config.toml
rope_fraction = 1.0
optimizer = "soap_variant"
warmup_steps = 200
decay_fraction = 0.288
Each number is 50 + 15 x the weight over its row's rms, rounded and kept within 0 to 99. Layers, rows and columns count from 0. The size before them is the row's rms in percent of the matrix's.

# q: layer 7 attention query, 64x96, rms 0.114, rows 0-31, columns 64-95
# k: layer 7 attention key, 64x96, rms 0.118, rows 0-31, columns 64-95
# v: layer 7 attention value, 64x96, rms 0.0936, rows 0-14, columns 64-95
# o: layer 7 attention output (transposed), 64x96, rms 0.168, rows 0-13, columns 64-95
q0 098:68 46 29 37 39 37 50 36 53 67 67 33 47 52 54 50 42 39 72 31 30 55 31 34 57 42 33 37 58 61 51 65
k0 096:67 72 61 55 70 33 35 40 52 46 17 38 50 67 60 62 71 69 67 47 57 39 76 48 67 59 47 32 37 63 39 34
q1 091:75 42 45 46 58 47 61 53 53 65 37 31 62 29 22 76 53 41 41 60 56 43 43 47 80 66 28 54 30 55 49 58
k1 089:37 53 44 68 45 52 60 51 37 65 34 37 43 37 45 39 76 76 59 62 37 12 46 70 47 51 74 35 62 52 48 34
q2 086:42 24 58 95 41 35 65 32 54 79 75 13 73 65 45 51 50 62 65 41 52 53 46 49 61 42 40 61 63 49 67 63
k2 088:22 71 77 37 47 27 42 38 44 42 47 51 52 43 65 76 40 34 49 73 79 34 57 51 29 38 38 60 65 38 60 62
q3 090:67 52 88 27 71 50 22 52 59 68 71 56 49 46 49 72 52 40 71 61 50 51 58 66 37 57 85 48 56 74 35 52
k3 083:53 51 51 10 48 35 39 39 22 49 38 57 55 62 52 57 67 31 27 54 51 62 65 40 55 54 77 20 26 65 24 45
q4 085:58 21 57 59 52 36 39 73 49 65 44 30 42 48 21 39 62 44 44 50 56 43 45 32 76 55 49 12 48 47 36 32
k4 093:81 52 80 49 50 82 52 50 44 43 30 71 46 40 44 47 72 57 53 46 42 78 24 39 45 51 34 65 47 63 70 60
q5 088:60 59 77 32 49 55 62 49 46 46 56 10 52 33 39 38 38 41 63 56 26 48 37 35 67 73 77 36 66 67 54 64
k5 092:20 41 62 43 56 21 39 68 66 44 57 92 55 41 35 44 61 19 67 57 20 71 20 48 47 55 45 44 35 53 57 40
q6 085:54 47 53 68 31 77 41 54 48 29 42 62 38 77 37 37 82 77 31 44 34 47 78 78 43 42 66 63 65 39 70 38
k6 091:49 52 54 51 84 65 54 25 34 79 58 18 43 57 65 49 33 43 42 48 44 45 47 48 75 70 51 35 57 49 47 57
q7 088:74 55 58 50 55 56 67 45 61 84 23 69 71 58 43 73 48 37 56 79 47 51 91 60 49 52 79 70 51 68 61 46
k7 103:68 64 16 47 40 60 45 38 56 58 33 43 51 54 39 62 37 42 49 59 73 37 53 71 49 26 29 60 50 62 75 55
q8 090:46 75 34 46 66 37 62 65 66 65 97 24 55 31 47 46 58 60 73 72 47 60 43 52 59 61 51 79 64 70 41 55
k8 095:61 62 51 53 66 31 40 24 18 62 50 22 48 56 56 65 69 66 63 59 70 61 52 64 64 54 81 56 67 77 51 71
q9 108:89 45 51 38 73 32 52 29 49 80 18 28 41 41 40 24 41 46 79 53 64 46 56 39 57 56 79 37 36 52 59 53
k9 093:40 70 53 39 71 70 76 27 16 70 13 57 69 72 50 33 64 17 38 57 51 58 38 47 56 71 35 44 36 76 48 56
q10 096:63 60 40 51 60 28 37 57 62 72 73 62 85 52 31 26 55 44 41 59 44 62 70 53 69 51 41 63 54 48 52 50
k10 105:51 43 62 61 50 32 48 52 71 47 74 33 50 44 56 53 51 11 42 43 47 57 18 68 25 31 35 50 32 44 54 31
q11 100:57 73 43 48 72 73 68 34 51 49 50 45 52 48 56 44 56 11 66 42 45 54 63 18 71 64 32 07 22 60 56 37
k11 104:60 32 34 45 37 66 66 44 45 51 37 56 53 34 56 34 35 73 56 46 47 66 49 38 55 33 90 47 24 62 41 58
q12 103:42 46 46 55 53 68 25 57 13 52 29 35 37 50 48 50 73 57 61 48 39 36 38 37 37 39 45 60 57 60 29 65
k12 109:63 44 35 61 34 77 47 43 46 49 43 30 44 52 53 63 28 55 69 42 26 41 69 52 22 54 18 88 40 39 45 42
q13 100:51 76 50 33 66 47 75 48 62 63 36 31 58 86 55 46 57 59 48 35 87 40 56 70 46 51 47 66 87 64 64 54
k13 103:73 63 47 34 54 48 49 65 57 67 27 53 23 56 56 29 58 47 51 25 67 55 73 34 60 46 42 70 41 53 46 66
q14 099:29 37 37 48 81 52 58 69 66 52 23 35 69 20 67 59 55 44 72 44 61 77 49 51 65 13 47 38 64 49 45 60
k14 098:50 70 49 58 32 53 43 68 47 48 47 39 43 68 11 70 31 29 72 45 44 48 52 29 47 39 70 44 70 59 49 35
q15 108:58 64 71 52 34 32 38 47 44 37 52 71 53 48 67 40 53 49 59 23 48 58 41 65 46 49 63 45 43 87 47 67
k15 106:66 63 67 47 62 41 60 33 39 66 65 33 45 79 52 45 12 58 71 62 41 35 73 26 69 40 48 40 56 10 52 48
q16 097:37 36 39 75 49 66 71 59 36 42 60 56 59 52 57 29 53 54 34 41 31 49 67 50 60 36 49 17 51 62 65 46
k16 079:33 53 75 37 39 58 58 65 57 59 52 61 52 23 52 29 37 49 55 60 45 33 32 48 62 80 45 63 42 65 45 53
q17 086:63 77 45 33 63 40 28 35 33 60 66 36 48 59 54 36 58 26 72 47 43 58 68 75 54 39 47 44 41 59 56 51
k17 085:55 60 69 63 49 45 54 46 46 49 47 54 47 50 36 53 75 74 65 59 41 46 81 46 74 56 72 30 47 49 44 51
q18 084:54 51 53 49 37 55 28 55 52 70 49 60 68 44 31 37 51 32 76 60 52 60 31 61 67 39 48 62 42 49 47 56
k18 089:25 44 64 55 46 48 33 60 30 38 35 28 39 32 52 61 72 42 57 53 56 36 41 36 44 43 61 58 78 42 40 60
q19 091:36 58 28 62 35 83 44 35 47 44 24 79 54 57 68 54 74 60 36 49 42 44 57 49 29 41 48 89 61 75 31 54
k19 104:73 26 31 44 48 57 46 60 60 57 67 39 36 47 47 41 32 49 46 47 71 37 66 70 67 23 44 61 41 40 52 55
q20 086:70 64 61 34 26 44 45 34 67 57 57 49 35 44 45 34 46 41 54 57 21 68 20 48 55 29 38 57 66 62 44 58
k20 089:30 70 52 50 41 40 58 59 56 62 55 79 47 42 41 64 54 38 36 51 36 40 29 20 46 66 80 68 40 51 34 85
q21 093:25 79 49 67 49 46 68 47 34 44 74 51 56 49 47 47 41 26 51 58 56 38 78 44 30 61 58 50 46 71 54 60
k21 111:39 60 58 35 60 43 62 60 54 60 36 34 58 44 64 45 35 60 39 52 26 73 28 70 81 63 39 47 57 56 73 40
q22 097:58 51 82 47 52 53 64 55 34 70 55 69 42 42 28 54 59 69 73 67 48 42 30 33 46 62 25 29 54 49 49 64
k22 100:60 71 33 34 67 53 61 54 33 55 56 52 75 56 45 65 50 60 63 48 42 59 62 65 51 66 70 58 66 49 46 40
q23 094:42 45 88 65 20 69 78 35 41 40 50 68 44 67 41 50 62 40 25 12 47 49 52 51 42 58 41 52 51 34 66 54
k23 096:64 37 70 47 46 33 64 55 55 50 43 61 66 49 57 20 42 81 54 46 68 46 52 31 36 25 76 51 38 77 45 47
q24 095:52 39 51 39 69 41 73 40 62 52 30 35 73 24 33 45 22 52 74 75 27 59 59 68 59 51 58 65 54 67 50 60
k24 101:35 51 47 48 36 38 48 71 76 43 70 37 24 65 57 51 17 68 55 64 44 63 40 60 44 40 52 62 73 43 54 56
q25 094:34 68 73 30 56 87 59 33 64 35 41 47 42 22 72 43 70 75 58 31 66 36 34 40 44 57 48 31 33 31 65 38
k25 100:66 45 65 55 58 45 70 55 99 38 59 63 42 28 46 49 08 58 22 42 33 39 59 57 60 30 50 49 65 56 48 38
q26 098:57 42 34 65 31 25 58 61 44 37 51 39 36 61 41 60 27 48 44 66 73 52 78 54 56 42 61 71 69 71 42 17
k26 089:41 74 37 24 52 42 66 40 43 36 47 71 60 41 49 36 40 72 68 46 29 48 66 62 56 43 39 52 47 99 27 57
q27 103:51 41 56 68 44 67 34 70 61 74 48 34 23 63 39 43 43 59 27 58 52 46 35 48 42 66 70 28 46 44 27 32
k27 102:28 60 45 48 33 85 55 20 49 41 34 48 63 57 63 23 53 62 48 66 24 50 22 48 40 70 49 49 51 43 52 61
q28 106:52 35 56 74 62 62 44 53 54 49 44 84 42 45 50 35 50 57 53 67 49 77 16 56 39 47 32 64 62 66 44 12
k28 106:70 82 47 51 25 38 47 30 46 46 50 63 48 43 49 46 39 29 59 72 62 49 56 83 35 63 63 82 63 42 70 37
q29 101:32 42 50 67 43 64 84 32 55 56 75 30 26 41 25 40 37 65 45 43 58 57 52 63 60 51 41 40 42 38 74 45
k29 100:40 44 27 55 65 38 62 41 49 30 53 63 42 35 75 81 50 60 46 55 41 37 44 40 52 73 64 66 42 33 67 41
q30 109:47 59 68 63 31 24 65 70 39 56 63 56 59 41 68 37 61 38 42 24 43 62 35 62 51 62 51 70 68 65 31 59
k30 100:62 30 46 17 54 54 58 51 53 36 50 80 36 51 51 54 55 31 75 53 46 51 38 44 62 59 51 47 30 34 48 41
q31 102:36 45 43 36 72 48 21 14 53 56 53 46 55 76 65 55 55 29 47 32 31 61 41 46 62 77 53 66 57 25 66 61
k31 105:37 15 55 53 47 10 09 56 59 61 65 41 41 63 57 55 67 59 21 65 34 61 44 36 63 52 69 69 46 49 39 37
v0 091:58 30 41 54 50 61 50 86 60 52 43 55 36 53 56 50 50 72 66 62 44 26 43 54 43 22 66 28 38 36 45 48
o0 094:73 30 48 53 62 01 40 45 60 69 55 14 44 74 40 40 31 57 82 61 61 64 57 61 62 66 30 65 40 51 45 25
v1 084:52 57 29 68 65 62 69 43 36 53 54 49 60 49 41 95 44 70 66 43 26 40 38 70 28 46 80 50 58 50 67 57
o1 087:70 74 39 68 46 24 28 55 43 66 23 33 56 42 68 49 45 18 38 35 44 42 47 43 12 52 35 73 64 72 84 50
v2 092:58 67 36 44 36 66 14 45 50 41 38 35 51 47 26 40 43 17 43 48 43 63 51 27 42 39 68 66 44 54 45 59
o2 094:51 58 38 57 05 83 61 69 14 27 40 52 55 34 49 74 69 45 78 71 34 78 48 56 56 38 31 29 57 52 62 66
v3 093:12 46 55 52 44 62 63 30 70 41 47 75 48 45 47 35 52 37 20 29 30 57 27 41 61 55 60 77 62 51 46 61
o3 090:51 69 33 34 36 43 43 53 36 63 16 65 41 64 56 58 48 35 51 39 27 42 20 51 71 51 60 56 82 49 47 76
v4 092:30 46 22 52 54 45 42 50 37 44 42 57 73 85 41 32 44 85 38 35 61 54 79 24 55 21 51 43 56 55 61 46
o4 102:26 77 51 72 48 48 37 50 35 64 72 50 71 46 44 42 24 72 53 67 48 34 50 53 05 37 34 69 79 46 54 70
v5 100:45 58 59 70 41 39 62 29 41 32 14 32 66 49 78 25 64 32 42 40 50 42 49 42 42 63 41 39 59 35 66 51
o5 094:40 48 36 46 67 56 55 33 33 72 49 48 19 41 56 57 49 58 52 34 55 15 63 56 41 44 51 56 59 47 52 48
v6 093:47 58 17 32 38 61 54 62 69 76 69 41 46 41 40 58 22 58 37 55 46 47 34 57 46 60 50 44 28 47 48 46
o6 091:35 55 51 81 92 46 68 59 37 54 28 45 51 43 48 57 47 62 59 74 70 53 66 44 58 81 47 34 43 72 56 46
v7 086:20 41 29 47 27 44 14 65 31 65 45 54 57 44 58 61 43 39 55 40 38 61 55 49 32 63 36 71 52 40 56 49
o7 095:60 53 51 51 51 51 52 20 71 35 47 77 59 51 76 43 38 43 42 88 39 77 30 28 52 51 56 50 61 46 36 56
v8 104:36 45 52 43 64 48 37 32 64 54 57 50 48 61 50 70 53 54 46 49 31 42 66 57 62 36 58 33 61 24 59 40
o8 097:58 41 56 66 44 64 39 67 65 55 40 35 59 36 44 54 70 57 61 32 54 55 44 65 35 73 34 63 30 27 78 50
v9 087:49 67 76 18 62 34 67 58 58 47 47 43 33 76 53 37 53 78 65 71 55 36 33 45 39 40 58 60 41 48 63 45
o9 091:50 28 76 62 45 46 86 55 48 61 58 57 26 46 27 29 59 69 44 48 40 75 61 32 39 52 44 39 33 45 39 53
v10 103:13 45 40 60 66 25 54 57 39 22 53 37 66 34 38 58 43 28 27 49 68 44 69 62 43 68 43 67 36 30 56 63
o10 096:43 50 58 45 40 44 48 39 33 58 53 54 48 73 51 55 44 47 45 26 35 44 52 47 38 63 28 45 38 64 77 54
v11 092:58 71 51 59 53 48 38 68 37 29 54 41 53 76 23 45 62 45 36 46 58 44 54 52 32 44 34 58 38 31 36 53
o11 094:53 52 75 46 37 65 61 44 24 46 43 34 60 54 50 76 37 32 68 53 50 41 70 57 44 46 40 49 58 43 45 76
v12 089:53 52 27 52 66 49 44 21 73 40 53 54 44 66 41 43 49 36 69 62 68 59 24 77 57 53 45 19 51 33 60 48
o12 095:64 25 56 57 65 40 42 46 42 25 59 18 43 43 60 20 56 37 57 30 18 46 34 30 30 46 54 60 57 16 80 30
v13 096:35 51 98 58 48 37 45 23 46 44 41 50 65 19 28 39 71 67 39 48 47 59 51 57 70 43 41 28 51 51 61 62
o13 091:41 77 70 44 47 58 39 55 51 48 66 71 36 66 47 54 57 56 32 65 71 44 73 72 31 56 69 47 32 62 56 33
v14 090:36 36 15 56 60 52 59 36 36 39 52 62 83 63 34 43 46 50 46 49 32 43 44 69 62 58 60 65 77 63 57 63